Weights of a small transformer language model: LayerNorm before each block.
Each number is 500 + 25 x the weight over its row's rms, rounded and kept within 0 to 999. Layers, rows and columns count from 0. Numbers have three digits each. The size before them is the row's rms in percent of the matrix's.

# layer 18 MLP down, 160x640, rms 0.282, rows 106-156, columns 128-255
101:557530513487474484499462514494538523473461497515472506513533501494540483486519513494483507485513413509469495515487512502495530521500525460495524510478479530505535538501493517467515471486493497518498496485500491522504454518479501501501493546497494498493490516509491489519461470476543516521512506490477479504493468489445492494527564559499529473463497502492510503541489486471515487486434
098:487471510510537465500495482503502507495455531482512490533513493442550504452505506510490462522541516506491451456497541433489495459477490477510455499490538492506508493527503491499526455486507486426453496516491475534497521527483520480474484484492499527473497500492490514529513531483479565525495495495504533506467498499519497496488484515550539486508451500524525502513496444507471495483485
094:529430511521485519475509536500498494517520488524503518468502491486506546499509526507508517520521513519487511476516506523527543539478522499474429505474538521491489494541487496511486476485503490493523482467528524472516488505528463495468464487508494510482513472537524506481479523506528488480507471425440510497484475522504460504482515518502473494519504504475501524507487496455499513503480
103:512550494502480519511486491470492476511553495505519510502478505516473506442530475476497467521476564445507537467552469488525464478509505495536534514538492514501489491539501458448477471514521516511526469496468508443510497471501501464479466493515485506494482526475531487496489508494477455500484513529543506481521493482513526509523496517505461554490509526545496495485537521539481527534492
090:527524467475502458525489462524534518536510523487510462534498473519489490455481488543492495481452496461491499466490494537506492503514502479524497522499520498520495536494495506428489475493481504489516522440478498545540480501525561509501517494476485535471504494525467510506527496502490483492489510533522502488459506490505532538501478473483499508551506498467482499455530509460492452554463
096:489532518484500507484510499476526472546434503462496526490494477523508512498541469506493539466504544512500473448497468514487507512511509500453491511491505491455517512516536483553495544480579545496475495467506551511491494507506503503465514483495553456489515502497508492513485487503473512513489462457515497525477491471499509484502492504503553532514515478441535507482446498474526498492534
096:483485526508452504502536487498509505478463466535475501486525510450508486482491503495547504486526506499509440499535487446505509464509495559478507506507506510489498468497506500508505492485541465514534484484477479473527499490489446502491516498521515492508502479491534487473489540498516495459512488520477544536490542462466485469510544524528471498493478507498516492530496516465467507505512
104:510536530482463521510488475535542465506530531560507520458500552527470480499489471554467479476488444541517520521527520469505473472494524495504560489456528492517464521542527486500507461502495536482462471467508469510515487475482474486452490517492481500496503509502490480511535475453520523472440536464498501481475498510470505470497495500486488503515540491450494506534478517509482514506439
103:474527516474484531513530502555453478485495464452470544506523495488506459526454512516495475509530497490538520494503533501461466521493519497505509462508523481495508531546497523503504475521511550496522485539455503483518498499478498500509526503466528536490457509510448486527495472488492504505487502515479492489512489478481507516546532508490497527467501479552536522520484518573496530494502
100:503492497496490512481554535494495475509513516506463505464508477518482545557525472489494519498508500527523479525487506428481480529529446497491480487481525519489509509521487462503471507534540498509465499489497505482486502470464502478500464453528499498543419483520504522515506490518488479502503452527480506440513488483500523504440463514461535512494498497454500489549483505465504487482505
096:494521483515490489499476493524488463556494483496485542472495518519507476487476526505516568513531534528481540477479492504486485449479472464506510493469450524412501470553514517465578486497489515504510469530525483514486498460510532502515512495524519526495481519502540489497563524465512525533525478522501514509511516526501478497540522518472461463508482495517473476512506561474484483488477
102:451522530498497454481483508528521494480479527419473498561521486508532491521493494527498524543503487519527462518502499508527512509492475461439521505458526523504488490540533499527487505472495453474512489477514472502513490514456510506485534492471518530460502493540494512501525536516467518521537536559542523510531511491459497494474487537485527489500473506500528497517536478488493454502482
104:452485482521507530525498494498477490473467486500486494487518500526502512495483492531486525535515502489489513512497520453494526505474526507501494539522474529511500501477547528490451493491507460525502582501503495522534499511497511444512485532524485493510509504524476454482462483515518491561496476469498508541480476511477498532477493464514445507489508502521508474476492519513444487504556
103:509496487452520488570518507525475498539513550508486549530503484527497501479530527532530555501485481477492510501468469539500482497505455513495537506517528470487487472478503459508481509481493530512530498516514534542498456487488501468521488507490519471530504523534494522503452540530474535466477485533500528459452512466506495514481483489509448540502486554518471517510525481477551456541535
100:487534547518528484485502449512485504473477494464508567527503504488492513494506470438509493452501511506529535481517489515483533522544514460489541492481477463504472529509500523495509485424513534513526492497522494518491502500520481468466454504515525518497504514522509535468494464481512495493531521441521472515561530521534521510508494522491482516506503511534505488462503506508515495478492
100:527486479493485513513479518447489477514493451518519550546470542531450544472481493516554543514460559536544518539504474527484532515538492494456493499509481500524516460532464544500469512524476519515530510526540508564501480524508483509501488477500520496538485516501496487534539486525503514471498522493509499534481517519530518546513500514482455515481500492516518536534556516522498504487524
101:479503513452510471470517512518486517492492481460521513473512519495485528478514535466481521532445497477489498513495482496481522480500454532517528468476461531486504514541505542501499453539505482483486503493553482505478523486480499487491508507534509460497488488480523489542483500530494508553449508503511476550490531533482481500523511441495495512547528512514513473535522499505488488505513
097:523519490484539514466513503507478521504521479486496500504494460525469489497510493505510518480492471506519527504508519513515487501494492491498509499454488528508483488500491502488487519528491536519532483516491506451509491506487519522503490514494477566490484499480472569473489494509499503498486493538505514473501465521488513509512447469483522481516483528501514524506537523502551487505450
098:453434512496490443497496523489521526448500492480519506478505499493482506529524452493519512520486526507526496503512531533513537474464459519466488505505509481472500505507535533459479493486510496478510507463523516480470458507481486519468494489516528483523507498505502536445504507482499478482497447505522526501550506513518431502508529441509514545501520485500495513476473471508532468489479
100:520481471505490498575542514546487462537515480507480535506530481468473533510468495475472524481485496545490502510482486515482527498514480520526503483548502496487450536521518484518497537514545484486486532478504509510491504458487509508467496489523477487489503558490461517473492472504488475493481494535498491505503463514492510514504485544483483537520490478559482552520452450550492565457518
095:516458498514510504496545463483536496534498515502476460506494491496561426485480471522490472526496484475477504501541508481524469454447489504464502486524519496495515488494538521468490454475499503537466521508564514480491490492480470531511498499507472509464495505522529509511491497529542478476520480527437509549496474525491475499515488496502462579512485514478482480522493500496456492513426
096:456474511479528508537524488531540504496508533501485508505532500444517541521517512573478474509461517507509499479485474502523505512491492437500532465499517495440496446508482511517460511504492448483511485485487514508461474528516487486510503548529526482445513479483466549543513508494493483511545453464484491477516490517522538508475495480519540478480531504519504554494472501435492533510507
103:482511526533472518487502463520470493535522491464506502477536493505515550495491513524493489493501467481485498509490505498521484492472482483495463478493518495473516482509500510472497519499474491500499448516508484476474497504522514462493542527487489511484500485508509519511466435465540491479453473529477490481468518474485517471534483558486518527472523485519494518508488510533483506475455
096:530471493521489476534465515557492538497474463534490495446520492505507461464503504484464441546479531540519491486531511508547498540523460493496532505542480489467537440517498485489476498490526504483485537486529507532524464493480529497491484433546546471484486525532472512509501523520533492495539515549507468466446491516516524500506481514478514489493483509540480506517520495507477524494510
097:517509457505550482506509496510474480515492505482516521498499500500523455547476482489464497466498464507522455502510458489507469487465501542543488513484525507491505527507457500517473507473493497501543475479527495487505529474559465509495487504498517511440531447453495500514493552512517512452447508481453552551546516483472509484509497537462513530474485494536455518493510511475508542485480
101:488494561465482515489461524480479500535515479481513470503488483528448500506519511509505508503511541469510490497532506491495510509493515525502478529501480468541533513491518481482471508527510533508487478480527522484455522504491442547493555496479487486523492506514501498481549507480462519508501518513466539478454482503503483520503499525520470492523466524525492491498479484506484498482543
106:529473477507490470484489515492491507496488478531478469518452472502476495497545504520481530454476514493520539555510508479500487481505495522508499508530501479477522458505500529504510446495551534537524479535502517509488483460513514507523493504500500468508478486509486443506504446483505517491489471481475507509511515501481512513540549505547515522549546531510506462521477509476492547529518
103:483513497504452496536512510492483471482516525498512463495498513495472467475506513463479425486478508481515528519493529503493469492494497523483542468489478503493498533525555472505520477511488488533479509519493554515522499516454527484513513491495462468477488507521537498539508509514499482512515492493554495514526514494468485471500498565516520520493514491513499520493527495513452475494502
101:507495496496510518515520532538478544485527490482519532529508467472499484498499495470500488528513542480473496533490501555503473510492462519438471552495507503489506452516489520501474540536486517550459497544460524525516492498536528520497458537537471500481455496528505501549481472489514495514529499481508529503475495517512494514511526491448512488474529507529497439460502503491504485514524
093:465542484479511517501499475488505519500514524518499525454510489484502493554497484501542519447488513502498480544486500510501504532499475525524508530500486467571495518483511467492525492537499466502510481546492511513491492514495513430490502523487476522490477525457501522509487520498507497537488520513495517511486522547493505494526450517527538499504530504467472514491505483508487523557500
100:433487512487544506517436508527519463491487481475526560521432482463464518491485482486527516496499508446479539541497513497510520477461523475539527534508528512468516494494475533537538467515522519537488514485531511508546474467519457489522534462532495478506519506486496481496507456536551555477536523534500507539473489496499517506522540458495473515500474532475484525531497458538501462531455
100:494520436459514496507506432521538530466503493472500494509518519508521546518465427475465485507500469525502515558464522497514473532511536476518509470482474531506502475496487473475497432510504509485528456454514476557516511458513488538499492551493447537517508457534528512483510501476470493483495490513521501494497489507510501474500518497488499489528487528459495505463493454479509464516529
102:485509459507467496520502533498473492538460476495471512467491494532544448513520463523486455483464518507519481462474493508518492537475500479492485540532499508501499482543479450531520487524528531508497520504497536452529507465516529484492496470491555488498508497495496450495489481459496459543509481472549493480498486470495474512493526477504474492486489496464516484487482502467535503487510
103:538495507503509491516466510487512523473513514503508498516526522472507499460448480535535448534486518507480506549525502496510497486520530450505490495495455495520536532459513515473503506458442508463486486504527460498472526492547560493474484522518533490488504450487472473534534471470496483523546521501513524496524538517526491509465479498533535505502507504448525513513518490476474529474488
098:463482505516506507553475503486541473478549484483451484470506526515533502502482521515533497557497481506453542498490493481499535493460515454478478473444522515513464470491533463494452485490489522472531493501504482452484481517514480491463540509521482513524506545513471486509457521521496517494493488480536518491514515482466522514484494474485444500503523526532536514479551512542519482520510
098:511527460514464503500473491490501494535471529502447515507470509488495499511503515487494544490489470466549503501453438536540477539470435489484519537501510501512507510490477533472491456513471519473508524479517466482531468511517532505527516543494481521524511512505482516518509545527494499501497545511516533458534472509483494488492496476487486490515500509487498454475530542482514528537498
098:496523521516525532498502498505509482527475466507501505488519473517510458506508489473556520488502496499515485452524512498548550516525507500566478505498511506525485486481465514500507503478456520499465471534549489515539483475549510513444497489506488456474479465492472496516521518520551498478547419494525464523504530504501505514484558509530511518533513484491510521532498478532464497481525
103:489511488484531527492500490449529470444515539513460496527488462458490473482474469516495481500500497518526522416498492489536508490491428503502500462464514498473482506508512521519492467522498493531527479526481480509478497530532505487457486496524525502464469487462489484470480491484493491505490517505490518479455512537512488520541493475461502527545532525479492487497471511478488541467514
096:445466524499487475535476466516474533487491527466518470518457488536542521450508495503514485494469532478533504547533489484506489496508494506479510477515492467472543497518497490491469501461480484457554502537512491514515473507487487513474512530545502488514529531492507500515521478492473479525498499545469467494522483546486496478523525483489526520494513482485509482518522489481488488469532
095:516490498522513515486438505528472477474492499514479445477482468451506469453530502504516479528559528505506508508476512460527466469441494494511476471507479520504498542530528525504502476489483514492501489483464506454489477466486466501490484503539479500499488487524477531496485468479534515435493482488486513534488467493501517462511512487507533478522506502520509512515499552480462463528481
096:510519475496473515503499514484481454532549519478513466475485501526502486491513496494466521508497505478517488485479480489472544520504468505477531474502509545572495492482510565519516482514473463487487545467491489487506508502503518508507488503486527511515555517485484512524525492487452530502495470481482493482530502505473515519473487514539507503531487497489467470530458441484461505506473
099:509509493501493534490503521524535522535496543488441534497501518515497515468520458566525472526488500509486527535461534490500490527525540524517499485534472486530527478505533484459513490493518510498477473517479479500510467501520529518483503501482475507485478523523512518492529508444486478435525471466494471521500489497454494491468490483499481512474502528457537515483538516466486502488481
097:529505503479459530511485533493480494513460519532518496527440520465522535493495527556515463529482463474493504499495495534516511503501467482517496529506485483526507487512468497526462472550502476501523507509501493481501493536513480527488513515543502494504518513463508522509494544543529467528500516520508502481500480469476515465506491498508477509552498505510481509497507516490522501484504
098:543563543483449505482508502525507528498513479453502532476503482507472471525486488551487505469528512490502481485497477478477505508477523470542490492525493517491519498495493496490522519518506493439462513536591467536498463514481467529503519535458507532516471500510473486523522523535496476466477483526527478536453525471489491511473525505500501496469467550481507469516454489498502467483538
090:476547526500485483519455528493499491509505469472523511484494501472536492493558501538478516502449558503497517506507498476511491491466560487493455519500493488483473477481505488498508485469434464495516480489473542504496546502486463461519481522493491518509493496507479478531455526475510482527525544505550478529520467478476497498485469515530440511498479460460496508470513532512549497498521
096:500535526518478499494483529542479523513532504470522519529515496520503469472486506522498510503518505557510498501505473506520466502478521489485547519455481510514525519484473494487484480469543457509504463507512529465470495446509553509522518516507463468485512499504486526525506432462528487491498496462495513489497509475543566529451504492517451470477533486574467520466440482497506497537495
100:504498496483567527537555510505469448494506484509512536512510535494515502509487525514550484475529488515445503493490526523495519518530469523467510475500512507452490548483527452535525516511501529534533532494487502491453518495531516476466491482510487533490452494468520527453531512497469488476524498520499463510538523482467527505489509486498535519538481517514544501513495518515504490506503
093:472461531515562506481497480502485530478464469478482525464518533503518495522525494494507484478454478528521505524468515530495483492490505506492480491480503473468502523485460492517524508481504494480515478486483462511483521475492496474510543472501515477541555512528516466480509486515487556479537458482506549471499441483525490501548494458563510581487508528488489511486474500490492479523470
099:547494486507499502530518481510530481534479546480521498506462515495465553476471496454456508472531494531492508522454492509485513502509452500534533538464479490478497464459470502506469507452489509559500512528527530468488485491441550505525468486466454515532498492504456491535500488479476504465480512466530505495497522505494476522461492477498491454521506473532507501468469523514512524494506
098:545518517516489466490520475456502485503524487548511520494464516533459516507504516557527559485540490488446514492510462519500532509496496466475467516507536530485528498499478453499507525512473523490540505505463493520542543485470480472434477514474517498489518446505478454500500471457505504493523476509527552499528475533532534494539455534534467498493500496524501504492511499495466515508499
099:486480482539465529511482549506491512508518494531496509488491469556500505549486466504548496527546496495465498490504508487501511436517518510465523478517497501516565508461459492500479491449489460495425472500533493502474487540474472478461506497502510440517513473448482511446519493489518491484532533530489508461483540465536479452486462520465464506532546533500498503491444500510511498511469